Part of a small language model's weights.
Size: 24 layers, 2 heads of 128, MLP 1280 tanh GELU, 23.4M parameters.
Architecture: LayerNorm before each block, biases, tied embeddings.
Each number is 200 + 40 x the weight over its row's rms, rounded and kept within 0 to 999. Layers, rows and columns count from 0. The size before them is the row's rms in percent of the matrix's.

# q: layer 2 attention query, 256x256, rms 0.187, rows 0-26, columns 128-255
# k: layer 2 attention key, 256x256, rms 0.177, rows 0-26, columns 128-255
q0,095,174,168,197,184,149,203,183,203,197,160,177,193,150,207,215,196,194,226,228,222,122,189,231,160,202,236,187,290,195,176,191,179,197,267,170,265,175,168,197,140,169,164,169,185,218,185,234,95,109,160,236,139,135,167,249,254,188,236,201,224,245,213,177,142,204,237,198,189,235,130,238,217,247,243,203,252,233,196,121,231,237,176,153,161,203,199,165,230,195,197,196,282,272,218,254,131,178,185,242,207,188,247,239,205,181,182,206,259,176,238,210,190,189,168,222,200,234,179,200,250,194,281,182,214,168,158,243,213
k0,097,205,178,253,249,185,239,230,183,138,183,187,179,215,236,109,216,191,163,165,195,198,214,197,122,248,287,180,239,178,257,224,262,242,192,165,193,285,145,220,123,239,195,189,218,270,202,295,157,262,256,211,179,258,160,233,224,228,220,226,171,184,208,239,271,162,210,167,159,204,126,177,272,233,211,257,205,176,246,197,238,236,180,237,220,169,187,231,169,318,170,161,160,166,263,127,242,227,220,150,139,215,191,186,190,191,243,172,222,158,187,179,256,156,183,175,217,190,192,175,150,199,198,172,205,199,182,219,251
q1,106,167,189,249,158,153,268,197,141,207,203,228,122,172,127,136,204,148,194,202,152,190,231,168,182,165,220,233,214,196,256,189,167,208,156,165,200,300,213,225,148,232,170,214,249,171,138,221,181,203,185,257,221,141,211,227,215,178,302,179,164,175,114,223,261,219,198,194,208,147,186,86,172,176,194,193,191,182,257,245,167,201,202,218,313,152,280,196,182,205,179,222,237,190,237,243,228,232,185,135,158,267,196,90,209,195,222,211,213,202,221,189,155,213,180,213,136,248,213,152,125,191,122,199,192,168,220,185,145
k1,105,190,187,279,215,153,153,134,151,218,155,147,229,149,255,164,172,259,184,198,178,204,188,204,155,224,181,217,196,149,164,229,176,181,198,181,224,219,176,165,159,239,205,217,190,247,165,191,147,151,134,257,231,260,126,230,260,228,249,206,153,238,217,163,225,227,241,172,152,214,194,180,239,192,265,237,164,231,199,205,179,139,102,248,208,226,223,227,159,215,169,178,218,214,208,131,218,156,206,291,172,259,178,206,213,197,224,223,268,266,241,227,255,183,209,280,173,212,193,208,183,147,163,163,196,167,206,253,152
q2,090,194,194,188,195,152,232,236,148,237,209,155,220,145,276,196,280,209,188,191,148,166,187,264,215,208,246,194,256,201,150,245,246,183,206,235,194,149,235,155,188,182,203,218,169,259,140,221,194,143,299,222,156,177,250,307,202,218,214,190,168,209,170,214,193,146,162,281,222,178,142,266,242,174,242,168,254,193,185,269,280,153,208,218,158,181,132,226,157,271,227,125,184,213,186,194,144,156,211,137,230,170,222,256,231,185,206,195,199,215,189,230,275,169,194,159,179,177,214,252,216,227,227,186,240,233,170,202,251
k2,087,186,155,216,241,268,250,215,212,195,180,203,187,182,153,152,241,292,192,179,168,168,183,237,193,259,165,173,185,153,186,225,234,199,188,278,183,207,191,235,194,183,208,188,194,220,277,265,158,215,184,162,180,175,268,205,195,223,184,257,230,167,187,251,246,198,145,164,219,182,205,187,164,175,170,145,183,234,192,217,252,248,226,145,181,272,191,296,233,206,256,156,173,169,182,281,204,213,146,204,165,163,175,211,241,222,179,204,211,191,239,198,109,200,142,229,131,217,223,174,237,212,227,205,262,215,159,180,119
q3,097,187,215,182,244,183,134,241,297,148,217,205,176,185,249,108,138,190,178,245,221,149,161,218,225,232,201,271,163,251,158,223,205,170,258,174,192,195,228,167,238,221,118,227,179,271,181,202,186,217,159,110,287,237,170,248,224,172,188,167,207,139,199,166,176,206,185,149,236,214,207,231,292,137,160,211,150,220,321,246,225,183,237,243,165,128,183,266,241,253,273,184,207,144,183,185,242,179,220,210,211,156,214,186,160,199,218,186,209,204,162,146,187,249,161,120,221,205,189,256,179,194,255,224,252,194,277,198,221
k3,091,220,259,173,110,234,221,233,172,89,151,220,224,239,188,134,243,173,164,189,277,189,218,153,245,190,187,217,252,120,240,255,238,155,171,167,167,132,234,146,259,235,209,258,195,186,175,231,153,280,128,227,217,129,194,177,220,175,201,182,217,242,186,231,316,197,215,131,191,155,195,229,304,192,199,189,150,228,222,205,153,192,222,195,216,167,169,212,190,183,180,194,175,200,173,253,220,225,192,238,166,223,135,245,167,155,248,261,205,225,173,229,233,225,164,172,190,270,271,181,186,170,242,185,192,222,244,183,190
q4,089,196,215,155,190,158,219,105,231,236,172,216,132,168,219,198,196,254,230,220,150,167,113,128,160,179,151,238,279,227,221,181,188,181,277,213,172,151,234,208,179,174,127,235,185,232,221,190,171,264,213,227,210,157,240,208,161,179,203,172,233,263,262,205,208,219,219,167,179,244,247,164,167,223,193,161,223,235,172,254,168,250,239,230,247,222,233,155,166,166,176,214,204,238,217,268,316,205,208,211,159,160,170,188,224,168,168,195,165,201,205,203,225,285,187,218,210,190,174,111,252,166,204,209,186,198,197,245,163
k4,088,240,249,199,218,246,296,207,190,251,163,171,209,186,221,155,192,183,193,127,217,181,169,226,171,254,226,222,222,161,237,211,183,211,275,167,231,185,213,140,152,201,231,158,215,221,210,230,142,193,237,193,205,301,240,183,186,163,250,125,219,153,162,196,199,219,241,245,179,231,164,165,207,219,186,277,188,299,163,188,159,243,195,164,235,151,90,200,190,234,181,177,246,137,167,129,231,248,168,157,203,210,259,209,146,205,234,220,196,236,125,216,234,108,217,284,178,240,191,154,163,220,136,158,250,204,176,216,148
q5,093,188,186,178,257,194,195,173,221,189,234,208,187,217,205,195,108,132,254,187,217,251,258,229,215,152,164,165,165,237,221,274,200,167,275,87,204,290,192,166,155,201,198,207,227,235,104,154,189,204,253,172,228,228,196,203,153,186,186,175,150,224,228,153,224,155,235,286,178,140,107,237,233,151,172,122,174,190,167,149,220,166,157,232,258,220,272,195,202,136,202,278,193,147,220,178,233,183,207,171,229,210,164,173,151,234,161,192,244,253,271,205,184,298,262,185,231,244,147,229,146,138,211,217,246,224,173,151,235
k5,093,233,222,234,238,229,175,165,193,248,221,200,186,277,212,208,199,214,228,209,294,194,269,182,204,219,141,126,169,203,183,203,180,239,236,221,197,168,207,239,227,186,172,267,188,214,159,253,270,250,267,232,252,225,135,232,157,168,176,134,195,93,260,210,122,220,240,119,163,225,200,244,234,253,205,193,249,187,148,176,209,187,195,182,245,222,257,173,112,238,170,203,210,171,167,222,181,247,240,158,194,187,235,187,155,139,241,238,178,168,253,180,225,232,177,283,135,192,222,180,141,232,264,242,200,156,223,164,173
q6,103,182,257,212,187,148,246,153,225,201,211,248,193,206,235,219,157,226,165,191,169,227,162,167,229,221,158,205,158,205,289,179,186,231,232,260,291,127,191,227,174,184,192,237,190,205,239,160,219,233,210,221,213,154,174,217,163,223,247,260,195,145,175,211,251,187,190,206,193,220,234,188,291,184,294,190,153,193,167,138,189,206,192,276,228,142,250,219,142,199,190,233,167,167,144,183,182,243,201,212,227,198,132,250,196,152,238,212,255,284,174,136,195,154,235,173,220,215,186,151,192,213,122,201,248,190,129,264,176
k6,101,180,219,176,198,199,183,251,225,247,246,173,214,222,202,265,220,261,201,208,201,167,229,198,236,168,206,137,127,212,219,194,201,167,221,265,229,118,188,224,214,219,198,168,210,173,234,160,139,215,216,302,228,312,255,194,298,186,253,189,229,239,186,140,160,241,233,227,195,249,160,223,215,235,111,132,168,262,154,225,213,198,182,229,227,173,287,194,195,213,231,228,235,178,170,237,131,203,153,182,174,165,181,225,252,228,203,218,207,241,206,159,163,185,150,167,263,247,257,189,277,262,222,150,242,179,233,180,167
q7,094,210,192,185,200,250,283,208,220,199,254,166,156,174,139,221,275,128,248,225,183,236,227,176,197,234,231,178,245,153,165,187,229,213,224,201,151,302,210,250,136,173,176,190,176,220,117,244,219,166,207,141,224,171,192,248,162,201,245,190,186,225,283,215,258,198,194,158,213,165,230,182,205,308,204,221,172,223,217,193,223,222,265,99,251,205,221,241,225,140,219,221,185,180,204,209,186,165,234,145,163,238,235,254,230,199,218,224,203,120,188,198,191,182,127,135,213,189,206,226,216,179,112,181,163,222,169,175,213
k7,096,195,212,232,254,222,214,201,226,193,175,206,199,192,204,250,278,152,211,151,252,149,197,174,251,172,210,213,161,282,272,235,238,179,205,193,157,176,181,188,204,207,183,284,214,197,158,245,213,187,204,195,247,174,200,256,122,244,193,173,164,140,200,208,161,229,154,218,234,234,202,260,163,245,124,219,167,195,181,187,283,149,244,127,216,196,217,164,182,192,189,151,201,268,180,262,210,134,245,147,248,129,256,159,164,229,296,212,165,239,174,171,167,238,144,220,211,269,114,198,147,219,213,199,186,173,202,286,197
q8,093,248,159,214,238,117,201,154,218,207,245,168,181,128,273,166,147,253,144,183,186,176,214,237,218,244,110,189,277,275,158,242,214,199,264,108,259,262,162,191,141,243,147,195,244,246,218,223,166,196,198,158,195,270,195,222,197,202,180,126,165,204,168,269,203,215,204,182,242,151,87,222,212,205,266,224,321,221,190,163,196,211,220,233,201,243,171,159,238,179,231,213,144,202,236,192,148,175,206,153,254,155,239,223,180,193,179,160,166,229,188,243,247,164,183,237,136,174,132,204,263,254,232,208,218,194,195,196,241
k8,093,194,211,214,292,238,226,232,211,277,149,206,228,196,225,301,169,305,171,208,196,313,166,158,178,271,203,211,237,159,182,207,226,191,189,161,213,298,184,196,225,255,210,202,225,193,245,249,189,186,283,251,186,210,306,254,180,258,221,231,259,214,156,223,232,178,204,154,254,205,169,218,240,217,238,184,177,224,189,222,171,206,203,206,250,186,260,250,194,249,212,155,169,105,219,233,227,223,146,149,207,171,179,224,228,159,216,205,272,144,261,187,187,270,237,213,256,200,204,196,234,227,194,162,245,228,167,198,155
q9,096,217,231,167,188,164,112,211,199,215,170,146,199,205,147,219,211,185,202,251,206,232,149,207,268,220,145,188,231,276,147,220,226,170,254,186,207,181,232,224,249,151,178,238,209,217,219,224,240,153,243,204,177,223,202,160,186,223,181,182,221,129,178,171,207,197,235,191,192,259,228,204,271,210,106,229,220,178,168,245,215,204,167,210,215,241,187,252,289,262,245,249,178,142,237,146,180,139,297,191,297,219,222,244,186,170,144,206,234,207,197,194,203,239,222,154,207,204,125,212,278,190,175,166,129,210,206,179,207
k9,096,228,170,177,198,209,237,231,208,168,203,176,236,190,151,222,161,225,257,223,214,210,134,155,248,168,155,184,225,193,281,220,140,202,312,265,202,204,200,251,166,218,178,227,241,198,206,283,181,220,162,204,162,185,220,344,213,212,167,248,219,147,305,179,187,234,257,176,223,220,260,244,227,243,146,187,206,205,183,283,198,198,199,185,176,222,202,211,144,201,170,202,234,192,205,202,178,127,166,166,242,141,190,204,128,118,178,235,208,171,194,207,217,220,212,211,185,191,241,214,137,222,223,210,230,188,184,160,177
q10,095,238,211,146,182,229,142,138,178,175,243,221,198,291,233,166,230,246,219,228,188,220,158,158,197,202,295,237,208,188,196,202,243,202,198,216,173,177,239,162,206,187,228,222,167,266,274,180,220,165,210,199,88,173,220,195,217,165,191,211,237,264,237,153,195,151,205,234,163,182,165,226,177,222,180,148,213,192,286,132,219,163,224,219,122,241,231,103,240,186,253,229,190,214,139,222,217,201,132,267,125,179,209,181,215,264,212,160,199,210,260,207,285,175,218,150,287,186,182,199,272,261,199,113,199,172,220,238,172
k10,097,123,177,209,236,222,167,286,219,191,148,165,228,194,217,189,302,249,183,238,157,198,242,236,161,201,229,175,143,273,212,219,240,216,206,163,208,196,142,222,231,185,132,194,239,212,154,276,135,133,198,219,151,108,253,222,204,244,213,180,244,175,179,179,229,146,131,180,184,223,290,128,130,231,215,194,252,216,270,225,221,176,249,171,141,206,210,213,180,187,220,198,149,190,239,167,175,234,277,170,232,233,250,222,165,157,210,213,221,142,189,165,224,193,257,155,208,118,207,126,270,259,185,222,216,243,229,212,234
q11,100,189,139,158,121,188,224,223,199,196,202,194,186,223,161,162,217,239,215,225,188,209,125,211,192,168,129,146,166,154,259,211,188,118,204,176,226,182,216,229,245,200,189,198,205,196,175,240,130,208,149,277,135,273,232,161,162,129,174,189,242,228,204,227,204,222,205,214,197,145,189,280,236,131,233,122,258,276,230,249,193,251,180,254,181,227,233,210,140,228,177,166,240,137,179,242,150,240,202,189,194,199,179,225,226,137,216,246,172,172,234,207,181,213,191,271,252,144,196,131,179,186,231,193,178,175,199,205,152
k11,102,183,245,180,179,140,160,196,181,238,211,213,170,177,219,247,201,214,125,148,202,121,135,148,163,209,204,155,245,213,179,194,146,269,240,148,223,248,180,199,143,203,208,197,185,177,59,267,158,261,172,178,172,180,189,209,230,195,235,229,143,195,155,148,202,173,230,176,147,239,249,198,154,162,243,243,285,159,197,244,210,270,162,228,211,165,176,152,228,217,174,271,208,235,197,153,200,221,173,223,235,241,219,201,165,226,242,185,236,258,205,160,190,165,204,275,119,197,123,232,170,166,104,179,274,250,207,244,180
q12,096,137,190,163,184,293,215,154,157,204,174,199,184,213,143,176,217,123,203,282,222,213,242,201,224,206,179,139,203,154,265,223,177,217,169,245,212,193,205,165,232,229,288,177,175,158,217,258,225,196,192,159,249,126,187,188,140,187,212,145,205,88,211,201,204,254,205,208,191,167,263,245,227,213,262,187,188,174,189,255,219,235,198,120,234,208,188,169,174,226,227,228,164,159,273,189,294,197,156,180,214,286,252,145,163,209,197,228,250,219,197,206,263,290,209,181,201,266,274,261,238,212,157,213,223,191,142,177,217
k12,096,235,300,265,288,182,174,219,193,179,235,228,218,225,206,212,188,158,206,195,188,161,212,231,209,190,268,170,276,152,240,196,213,240,214,226,201,150,290,182,129,157,242,190,182,214,236,209,197,194,156,221,212,216,203,215,180,223,153,230,169,190,205,217,229,228,216,236,243,261,180,236,266,132,298,224,186,172,197,195,216,206,225,183,164,140,224,156,140,228,190,223,241,207,219,153,133,181,192,266,307,196,272,92,155,98,253,175,148,263,159,187,242,132,190,217,223,173,214,190,156,247,216,234,161,123,200,189,209
q13,087,249,227,181,205,106,110,179,185,231,147,191,141,205,218,135,230,178,202,229,196,227,183,195,211,222,230,294,221,241,211,204,223,284,102,158,135,197,220,141,199,178,188,195,283,200,243,256,198,229,278,185,172,265,271,196,197,237,222,212,240,226,182,177,231,203,215,171,181,225,179,237,190,190,165,171,157,164,267,257,199,229,232,194,222,165,177,152,194,252,173,219,224,231,227,181,174,108,257,125,234,194,209,165,237,236,197,196,290,153,182,188,216,195,228,244,248,193,145,254,247,263,199,230,183,199,217,220,193
k13,087,139,189,308,171,191,173,170,112,207,155,235,224,141,150,196,197,177,224,231,283,149,221,175,206,197,227,258,183,163,184,180,208,188,265,248,120,136,210,249,264,235,209,225,223,158,184,213,189,211,196,167,216,133,208,197,162,213,205,249,217,209,198,304,284,212,235,159,157,203,203,222,226,122,185,193,258,180,164,199,306,168,167,224,181,191,175,231,296,196,245,156,235,142,182,157,232,184,177,165,197,250,206,241,166,174,193,196,294,224,189,183,220,167,194,200,202,97,265,136,221,219,186,208,191,171,227,215,175
q14,090,238,198,224,144,150,217,246,153,210,237,216,229,169,234,156,241,158,174,262,220,289,170,170,260,242,252,190,200,180,166,234,197,265,267,162,209,194,241,222,210,193,274,205,242,151,237,228,249,168,120,190,214,168,158,150,199,172,200,208,213,249,185,284,193,197,162,263,163,215,234,144,176,94,171,168,273,181,135,241,193,186,197,233,224,165,243,237,206,172,235,221,214,120,217,195,150,167,245,217,221,173,210,222,188,277,174,164,221,204,149,126,191,221,232,157,234,166,171,237,243,131,212,220,200,200,187,159,241
k14,097,166,159,223,212,232,157,223,256,169,204,146,219,188,219,225,225,169,211,238,176,216,230,141,263,189,145,89,144,257,165,226,226,269,176,187,153,225,133,144,148,190,225,153,122,143,252,169,116,177,192,134,245,186,161,98,214,201,165,248,207,169,172,205,206,197,263,194,238,212,141,242,152,217,164,179,204,214,214,167,202,258,217,212,178,190,248,292,258,201,139,196,177,138,136,214,201,153,256,223,143,218,154,162,232,145,209,190,250,231,188,235,178,228,151,177,255,212,209,168,239,176,171,241,239,218,191,231,177
q15,096,276,262,234,190,240,214,115,237,210,184,184,217,256,217,250,291,235,178,151,165,200,306,220,202,177,220,270,201,250,204,164,128,232,175,230,179,256,276,144,205,215,205,178,210,220,163,239,209,179,135,144,179,258,195,172,235,203,104,192,229,147,184,130,194,142,198,225,213,192,253,234,211,204,183,139,162,265,198,187,200,146,182,194,227,182,212,296,146,206,205,205,127,184,189,174,161,177,256,202,181,192,245,175,263,120,180,207,255,195,189,229,226,189,170,226,147,240,221,182,161,231,168,201,242,161,282,207,240
k15,096,174,194,156,211,216,257,261,180,198,227,229,192,200,206,234,171,293,129,185,206,153,235,284,233,184,177,173,232,240,150,199,201,230,228,176,288,202,260,236,198,215,244,124,268,251,227,190,263,197,199,181,124,313,213,169,170,144,104,231,267,210,195,266,198,262,231,177,186,224,207,181,172,189,229,190,179,184,194,206,223,194,125,220,231,218,229,140,190,218,241,165,220,286,198,190,171,202,137,224,182,225,176,191,268,237,133,227,187,279,205,180,188,224,199,129,223,144,296,185,222,230,266,212,183,216,244,156,177
q16,097,170,185,194,188,180,164,194,192,177,172,189,221,206,220,229,213,214,271,193,165,207,264,130,171,202,151,224,143,239,230,165,243,258,268,194,230,161,209,144,183,199,210,95,230,248,233,178,255,190,176,210,131,171,165,173,212,233,199,214,221,157,281,213,145,209,205,184,156,264,199,190,213,229,189,127,188,189,168,255,146,133,188,189,219,199,187,258,185,224,186,203,170,214,182,144,191,239,241,204,235,195,235,225,186,212,182,228,195,227,225,201,241,165,225,226,170,219,129,183,253,215,186,183,169,187,169,170,240
k16,096,158,219,209,129,162,150,220,235,164,259,141,148,199,251,233,187,159,255,213,144,178,266,211,173,201,145,225,213,213,154,161,240,227,133,174,182,220,166,190,274,219,194,188,176,205,194,188,185,184,254,227,221,171,213,182,243,180,137,194,206,251,205,197,223,259,238,218,203,263,135,178,209,231,273,146,160,217,194,187,198,218,230,144,216,159,154,222,266,245,268,247,181,188,241,182,160,194,227,101,181,111,178,191,289,251,177,178,173,287,210,176,156,234,154,122,259,251,299,194,195,126,243,281,313,179,168,205,213
q17,083,177,206,150,178,232,178,160,250,151,178,229,182,195,157,228,210,233,214,203,190,130,220,237,195,128,212,207,250,160,267,200,185,139,289,197,117,224,216,221,227,206,136,179,152,223,180,81,230,219,167,206,214,152,243,247,217,230,189,192,158,202,249,155,213,261,192,187,195,239,275,231,191,212,184,250,241,211,210,189,138,107,180,177,283,186,144,295,250,244,209,194,147,166,251,242,153,201,167,230,175,216,170,182,195,199,174,236,200,157,206,222,156,171,152,138,192,214,239,237,239,230,168,153,166,216,232,253,230
k17,081,243,297,145,207,152,211,213,221,147,188,176,200,203,187,277,213,196,226,282,189,164,198,244,166,167,184,216,239,311,194,198,196,173,180,191,219,192,217,140,223,189,209,236,190,277,272,149,133,154,180,160,263,206,284,250,157,209,229,163,203,188,157,120,229,198,201,179,238,216,212,189,261,219,148,192,195,226,242,212,188,188,191,158,190,231,153,200,274,176,214,205,243,266,180,224,120,206,196,150,159,167,194,180,158,227,153,279,222,146,211,223,245,179,274,147,237,173,198,191,204,247,179,161,253,137,211,263,204
q18,099,226,241,227,207,194,160,256,217,183,231,165,166,216,231,228,177,246,168,149,196,232,250,176,170,249,192,259,212,152,200,243,151,186,253,215,187,221,233,206,161,179,181,222,177,242,157,202,115,260,236,194,235,246,326,174,277,265,190,228,167,187,267,200,169,126,197,192,217,124,159,203,193,160,196,215,182,198,157,236,240,160,273,247,166,198,195,187,195,234,179,219,222,263,193,176,204,178,258,235,197,225,294,235,245,210,183,159,175,175,182,183,148,222,262,235,159,209,220,168,131,187,244,154,160,173,187,225,220
k18,096,169,238,216,105,244,228,172,196,236,167,211,206,168,204,198,200,254,155,219,234,193,204,202,185,139,182,226,201,181,191,218,154,251,186,233,223,202,178,301,262,249,237,225,280,223,193,228,185,240,177,160,261,176,250,248,140,216,262,159,283,241,158,232,261,206,218,175,221,168,189,205,221,215,190,220,223,279,164,133,246,161,160,173,217,172,171,183,171,170,236,261,226,158,101,149,224,258,179,192,264,162,176,170,194,200,209,225,163,232,235,188,196,194,216,176,259,221,258,128,199,166,217,253,139,324,166,221,190
q19,103,173,227,268,178,246,190,176,237,203,211,225,161,189,189,235,231,136,197,217,183,240,203,200,181,183,251,216,210,200,105,181,165,215,186,152,134,205,174,200,214,213,147,164,258,209,214,221,197,149,127,138,255,204,160,186,170,191,134,179,202,198,176,280,216,167,289,211,250,142,204,207,204,217,207,188,178,116,209,190,207,180,230,174,206,104,127,165,166,204,236,281,222,127,188,218,206,139,199,93,230,237,146,169,210,177,104,173,214,196,188,237,139,198,149,180,268,256,134,229,156,142,231,182,180,278,161,130,164
k19,100,172,184,252,194,177,206,315,286,172,209,195,187,226,203,152,174,198,203,219,222,174,150,192,248,172,219,140,272,163,214,209,172,279,163,199,211,200,243,184,260,165,190,213,162,245,197,222,196,191,217,259,264,172,145,287,200,202,152,164,189,128,196,194,207,227,218,193,257,259,206,122,145,210,160,220,133,158,206,168,174,249,234,218,174,251,270,114,129,176,221,163,266,179,181,232,268,210,246,196,166,221,172,167,171,190,287,277,216,141,175,203,193,197,219,170,198,228,197,246,218,149,142,160,205,221,244,165,195
q20,098,214,206,90,221,224,200,204,201,204,162,272,238,181,245,176,164,168,295,287,227,157,191,135,128,234,266,149,161,190,241,288,220,212,175,173,185,50,170,216,205,173,128,270,238,196,175,201,220,217,168,212,254,177,182,192,190,254,218,170,283,199,202,170,181,206,166,158,226,203,216,185,191,205,188,194,257,143,150,141,198,220,225,245,237,227,150,193,248,235,132,182,141,246,169,192,188,287,189,216,246,238,208,278,223,201,190,160,127,183,222,253,237,174,219,255,174,235,164,200,229,249,179,182,182,191,247,160,196
k20,098,198,205,187,227,240,237,198,197,189,299,216,165,217,185,215,236,245,220,190,205,163,226,243,200,120,181,268,162,208,226,163,245,213,134,111,187,170,196,164,223,252,156,187,224,205,256,144,177,247,170,188,205,180,175,163,257,227,220,95,225,200,267,188,170,189,262,201,241,245,173,285,160,91,205,213,211,257,153,207,133,146,180,210,181,268,177,189,221,202,118,192,193,144,230,182,202,199,223,227,234,169,171,164,202,148,194,166,147,208,184,220,238,175,204,205,250,209,181,156,170,241,158,311,233,212,148,201,228
q21,089,252,243,169,168,169,182,149,151,139,174,142,241,191,196,152,159,140,206,247,212,206,185,170,234,149,176,143,228,160,333,210,150,116,244,140,234,251,221,181,177,222,192,149,178,182,194,189,199,199,193,257,134,260,242,185,202,185,252,252,212,146,231,207,169,270,245,263,201,220,251,178,268,181,188,228,256,203,221,201,190,194,162,170,148,228,198,150,212,156,171,185,231,148,178,151,210,203,220,226,271,270,250,149,216,242,217,149,199,172,224,201,161,261,222,185,180,121,228,238,204,234,211,197,185,230,203,213,194
k21,090,186,245,237,173,197,191,205,177,192,156,178,225,132,180,165,176,222,190,223,275,221,159,169,184,239,144,169,154,189,189,168,258,234,221,153,145,132,216,198,203,160,169,245,173,248,251,235,214,203,162,160,224,186,220,191,258,270,214,199,201,248,201,238,191,147,248,156,103,214,228,251,194,209,172,184,209,179,141,174,250,201,197,251,242,212,269,217,191,135,188,206,236,216,166,126,168,221,137,216,204,206,198,245,165,222,153,202,235,233,244,202,243,209,198,206,167,149,167,241,203,221,146,265,231,223,255,145,190
q22,099,201,169,205,150,180,136,150,193,164,147,157,235,243,155,189,143,272,221,195,233,162,248,181,185,255,216,152,138,170,203,181,133,204,233,204,237,180,179,126,216,197,208,234,107,195,189,192,216,159,242,246,249,227,144,140,232,159,199,181,258,220,252,129,196,280,239,262,201,194,217,217,195,217,214,154,181,86,184,204,281,206,104,176,206,209,260,196,140,188,196,229,212,266,210,186,175,171,230,209,143,259,192,198,198,272,224,216,184,206,237,249,238,213,221,212,182,128,195,189,195,183,134,195,173,253,267,139,184
k22,097,161,186,163,211,196,229,190,204,195,200,195,142,216,180,161,87,211,213,174,225,210,247,181,161,224,187,185,284,203,158,200,247,224,250,176,212,218,185,234,140,210,238,211,243,193,144,187,173,201,159,200,175,262,180,259,172,210,259,140,153,132,183,207,92,166,216,180,197,210,280,113,213,174,252,212,189,275,231,226,218,201,181,238,189,208,166,247,259,252,187,224,225,219,273,223,141,177,286,162,222,188,186,196,217,238,205,225,224,225,237,190,161,195,212,223,105,190,212,187,169,162,151,266,202,77,186,49,270
q23,082,146,181,221,227,124,180,191,142,159,198,151,236,167,221,195,196,250,245,159,158,213,203,218,238,188,262,170,181,151,162,248,276,165,220,268,255,172,186,228,207,202,153,183,205,197,241,151,161,241,230,232,250,146,290,225,202,203,219,235,232,317,222,223,213,234,190,281,224,231,202,209,158,225,158,173,148,288,249,196,191,111,155,201,172,171,253,171,184,216,170,213,215,166,226,213,143,199,171,169,155,251,179,228,256,220,181,239,163,197,219,104,190,155,220,216,193,172,208,141,215,217,174,288,172,197,293,198,236
k23,082,179,191,120,121,194,196,219,160,162,223,195,248,169,205,215,75,166,254,252,148,181,169,198,200,256,231,207,172,217,218,176,188,199,243,155,258,180,203,234,170,250,204,274,257,209,176,92,153,170,233,172,304,245,209,225,203,233,265,158,230,194,179,185,193,160,168,216,154,196,157,167,221,110,124,191,144,171,196,235,218,258,180,225,178,171,123,182,267,143,176,168,308,220,203,209,204,240,168,211,125,149,186,208,137,166,139,176,255,191,276,180,187,213,225,193,186,208,222,148,174,223,194,258,224,211,157,208,197
q24,090,123,208,198,245,136,207,234,254,159,161,183,224,210,152,199,147,224,136,187,220,129,95,204,158,234,234,260,176,283,185,170,188,139,259,239,200,145,166,234,265,171,208,231,122,143,197,160,238,216,165,242,231,262,175,167,218,175,215,259,235,144,155,234,233,179,169,188,244,292,149,179,204,318,174,265,253,209,184,195,172,203,160,251,234,204,235,258,180,196,189,195,190,233,224,217,168,216,175,216,197,255,196,250,210,207,221,190,140,162,170,183,191,160,152,178,268,214,216,186,117,198,180,198,127,302,248,194,202
k24,092,227,220,116,229,199,324,203,122,221,199,208,268,211,147,231,187,151,215,189,190,211,155,204,170,203,171,262,237,175,220,210,148,142,223,164,192,264,154,186,230,271,177,195,195,238,228,139,157,218,158,181,200,128,173,204,190,222,246,145,198,140,225,230,148,152,165,214,135,214,142,177,211,205,148,245,173,180,177,184,126,253,229,211,175,150,185,221,238,119,147,133,163,253,211,170,245,196,252,239,84,280,189,235,109,223,198,236,205,182,161,209,236,226,238,272,185,256,173,252,204,155,185,133,176,266,231,223,212
q25,085,227,181,269,163,245,207,202,235,235,213,152,247,195,138,185,205,233,157,220,270,239,178,170,253,178,250,184,210,234,249,169,129,191,175,160,218,191,163,192,174,179,162,240,192,182,144,301,267,185,161,159,161,287,203,156,224,168,199,166,183,192,217,72,206,228,192,256,229,222,231,205,179,124,201,188,214,156,196,180,226,183,193,176,228,217,159,175,227,134,151,173,167,205,159,138,224,190,189,220,257,206,162,182,203,162,256,156,220,177,230,231,238,249,223,231,196,196,176,230,151,112,233,193,239,213,197,203,173
k25,082,235,255,192,188,176,254,200,192,205,209,149,191,248,197,139,131,227,118,222,265,232,184,122,198,204,239,205,139,189,169,170,197,227,259,173,230,166,225,183,233,207,197,202,192,209,214,168,254,267,159,234,194,161,205,255,165,245,235,233,158,219,176,129,177,172,169,173,209,226,338,214,245,229,253,193,280,137,230,143,238,202,162,256,216,84,251,188,250,211,203,156,229,254,165,150,206,153,191,177,194,281,294,248,157,158,228,230,168,182,214,202,201,257,183,268,182,181,154,227,215,211,159,222,155,138,189,152,184
q26,097,170,247,253,242,225,235,196,198,247,175,194,191,215,176,210,139,237,176,205,102,255,246,136,216,243,207,243,163,219,146,147,178,280,235,236,222,234,255,170,226,225,203,254,189,228,207,174,183,249,182,208,210,289,169,211,227,161,164,153,121,171,242,203,190,208,170,165,202,171,234,234,167,231,259,260,168,237,245,243,141,191,210,151,156,214,200,264,125,226,222,250,136,146,164,206,216,130,191,173,174,170,172,197,257,158,179,215,211,213,151,234,262,246,201,228,168,221,212,196,159,173,233,215,249,184,203,209,247
k26,089,203,208,163,151,207,213,184,132,263,181,211,233,152,215,186,149,168,157,191,260,192,232,165,262,275,105,148,212,240,116,227,203,199,256,175,224,137,185,149,303,226,311,242,192,249,193,111,209,182,193,168,210,198,182,196,223,149,185,176,243,187,181,201,185,207,237,224,244,196,185,175,233,205,211,188,130,226,200,218,235,162,214,229,164,124,196,192,205,171,100,251,235,201,251,213,252,139,142,211,224,242,251,77,210,208,175,252,178,227,180,184,246,229,209,155,214,217,283,116,216,104,174,224,166,257,215,133,184